{"n_layer": 16, "d_model": 320, "n_head": 8, "n_kv_head": 8, "head_dim": 32, "d_mlp": 1920, "vocab_size": 8192, "activation": "tanh_gelu", "norm": "layernorm", "norm_place": "pre", "norm_eps": 1e-06, "positions": "learned", "qk_norm": false, "attn_scale": 0.177, "bias": "all", "tie_embeddings": true, "parallel_block": false, "extras": ["capped logits"], "init": "normal", "init_std_qkv": 0.025, "init_std_o": 0.00441, "init_std_up": 0.025, "init_std_down": 0.00441, "optimizer": "soap_variant", "lr": 0.00283, "lr_mult_qkv": 0.5, "beta1": 0.95, "beta2": 0.99, "lr_head": 0.012, "grad_clip": 1.0, "warmup_steps": 200, "schedule": "cos", "final_lr_fraction": 0.03, "batch_tokens": [65536, 131072, 262144], "seq_len": 384, "doc_mask": true, "train_tokens": 501900000, "steps": 3983, "dataset": "wikipedia_en"}
Each number is 128 + 32 x the weight over its row's rms, rounded and kept within 0 to 255. Layers, rows and columns count from 0. Numbers have three digits each. The size before them is the row's rms in percent of the matrix's.

# layer 6 MLP up, 1920x320, rms 0.103, rows 1219-1235, columns 160-319
095:078109153091149121099132157070192123061152112138185177117091138106090140101096098141089151114111107091161123110126056127124156187150149158126154165175082157170131134135171142103157197102092117122162094149123148127162138086106145104101153115108154142076134112141133105142161139066078144056115098158134067162136203121141110045116089165142161100150096197151128155148073122095164115130114107104141135118138144127152137178113084141090185137151134154161083155116138118140124148091120115
095:095130146190170110148131128190107143140118093160127113138126097113114123187110105122143137148089147080160122156119073166125143159137164109078132147129149098178163121123138114128113131099143162119114102128134101125112058156204084051104087107151126157071095066149093148182175128161156163085104134065087131067126108142143127128180142077115156145129120138141099184091134122159129191129115174101126166136131123150091170164075119125111149126099134151188141089148155116182145107156091078
088:035118141095100104118147140110125126124121139148185146121148138074071132127190115113101121103118141112157154204167082141129097098108148121196098110128107094094177127107131108107154120079162097130147162091146137148142127140121152162110108057120137182134095124103140158146157131161092212132179163129168131118116182113117204111173142124148112140115145137140079097120131128089067136102127144141083132070116111154122122159098169138124130122102160152082054136158089143161145114119172124
103:173112089121171105100136072110159111144114127135148152157136161112156122105201143143137130132100110160129191156140076128116169076110128084135122135114119097119093153150133136128121169079160200119093144177136104115132073125065119074134147054110150160098161177141204164085066077124081094099125167107099160069133149125122172124096182124184174139181077145088174169171163083141075142147096089098109137140155114137137106096137072176143146110207126117075121109127052104134190100101125110
096:167154143114167133150187147053097075148185114137142172094119124105067052152144125147187136145129089122122072103148129129112088154116176060136147167120082138114183148150122143137122118171102172143132104073159117180143075176137109169126116116066182147156113149079144075114147108169097167124127245108140082143103139121105147135159137175101141114054120108128156127113101151125088153176162132132090134135136105110145116169149139131108125131112066145083149148085157122143112161116169160
103:216115104070143122109152148162156131193126121130086157077107169108160117128171170123119080156096101104097192093140168074153148119122180100194155116131106173154159126100149136110115111097182098084167147140174145125174120125158176120112138125081055121161149125078097066131136191136155131070149151125088121072129123131091121153137115105150113099104154121142150129163133137121157079145111117109118121128130171155172156153147112147134109128117087071107172144138157167133119129103093142
103:138066150138093149130127139154167075139185131087150110086113118113123114074116164161180074154108093131055125103149143170121131121148124119181033178113127139189199118160122111135132083133110093161116170130119150141157142121148129126051150096079136102106157142138111125184109084200105170144085173131123237115131136095141122102144140147162133080073144131165156111096095102140112097074110104158125136133148048146151097131101120088118126154131094122137145091134161205172155165154115079
089:156158142097141147096155093128051174136137101142145109160095128074120106120157128180131162146050066152133117076169174131111137180110092153140135188067129179156092168133113114125147158165126158117119129140093148076093138183153121139110065114095177150129170135135119134159154122152169051157140129211117121074126177176143156128103077139087072055176107169110119085146172174153160169179172143137155101087085115120086091088090136119115114118106122122040088117126160145165161149182092142
094:137135109170159117115153128180093128111143151159128159195093074044091156129193090162127119163183138130116182157108170150119092128079129096159123143157128112150165108075152077125161135085152109169084176040162130137083162106096087099102161060147111138129184136129121149058150102102134118096136131167109112103120075065115182175139109084142146160083134118183152095090092070147118108124143078073079136124058142122186204137108186102119147155103084158146092143159113145150079110155115100
097:201126176138179122127129239116080099163093141127141116134194161127159143099163155125123146144115162133128117168168151184084057158100112147142177143109180164134179190121080119080116143097154120113114142103122145135087089138182114180126134125108093091086149110087131122090138088183179110139133088157121102150086164125124164084047134148162103199147165096098154149090193171082161125093112139133177103154076105115092143142112087114117110168159092090142151165136105145125104187079164156
096:132068149139116122168077133111134152118107131144158158161149133148153117156147094135143104167119177125059150135112120135168110110093101072182154216119140094169153158135123114123096084114108131135162124162056120121124163148143097102159087124086096119082129131081059186191087125150111122181141117145099164114101114138093170173122143175134175104088115108097105137085124172164097121144190129124124113110119088203155156165097103134178081098090157185168128114117125138091193116114117053
106:109195157106138160124124124095151131127088161113041143153138176128150115135113144060105098158116140169167124157175145163099103156195159099091126141180136122098132122091123117143130137098094086092145133119089122132127097148110117141122090160078136187130142099170114182148094131086125142138137142079113144110124149142081114182129095163156074042169071073144110086151127102198135166077128163122080077115169094104144137040166154146160070099104162123160128076131116169184113100126173131
097:139150150124093131137184148189040102093125165117124149135149127088165111131096156105137196092096144111091112101150141116057190185134176106116129177106166161128119101099133055142067123115068104131128118130133081080186090157100201132158170101126118135061102126097087149134108167065138112142124151188061127123128128124127135132142083218102157159142136154154161144156045129133153092131092157118059187131071098132134131089095105148110142109134111166178043073145131141083109123141089164
094:151069116123127103147069166087161140137135129145130119156133122124137100084124103133117071111130154135124134137102141156196161109092102085103147163143170097106194081169131143149173121034139158169123155131095132054168194162119142131078100122161129198116135086107138115128171127170144093136116095063141107102160176118123150112084154110176132094119124106128114118142109065099123146111148099097154104111124132137142135163115143163098148146176075128180186048155129124112117186122126139
108:112138108110095149122141138146146145098139128152123130131120162103106126169102085102118077077143184120098134171124156143104190123058125133102110165106129159163114141140156121045173116112097098119080132068145107142134145172055114153148122094108113131083164172085143173072155197079082169127138145138130140164068135172135153152149114075139128120105088143123114131202107114154093108111134080151133064112141147109108169141124139103097121139104134103131104116136112104183076156143129062
094:122130140139142082159118056078162113120133109149122140190108145103091090107149090096118133113112136133129075147155115141140161137084115152110172124156167190170111093194072190109151147146035122109109162134091128121122124123109153109145124140143121111082095133130096179091160222167135085080108091126124095100146084154134097114123168113110117111191180167169100190146164084102140128036116085146135122089126149122136107116176155158158157174100136110174123118198136122207116105149096091
095:148180115161112099122070163130084163128130126169115123085138101158082075131132139152097040102117077151132119112049071118098132074124163148187168141137123149170165056132085121127108114122127109126122127165134154125127095149073138110124154184129145127048105121068115104094174112156149125140100136127092100176163100097156048095155094190110208153160126126064093187085164178092140118135113132101135185102115178189118101148138055143083158132110113150112101129109129128159115189114129048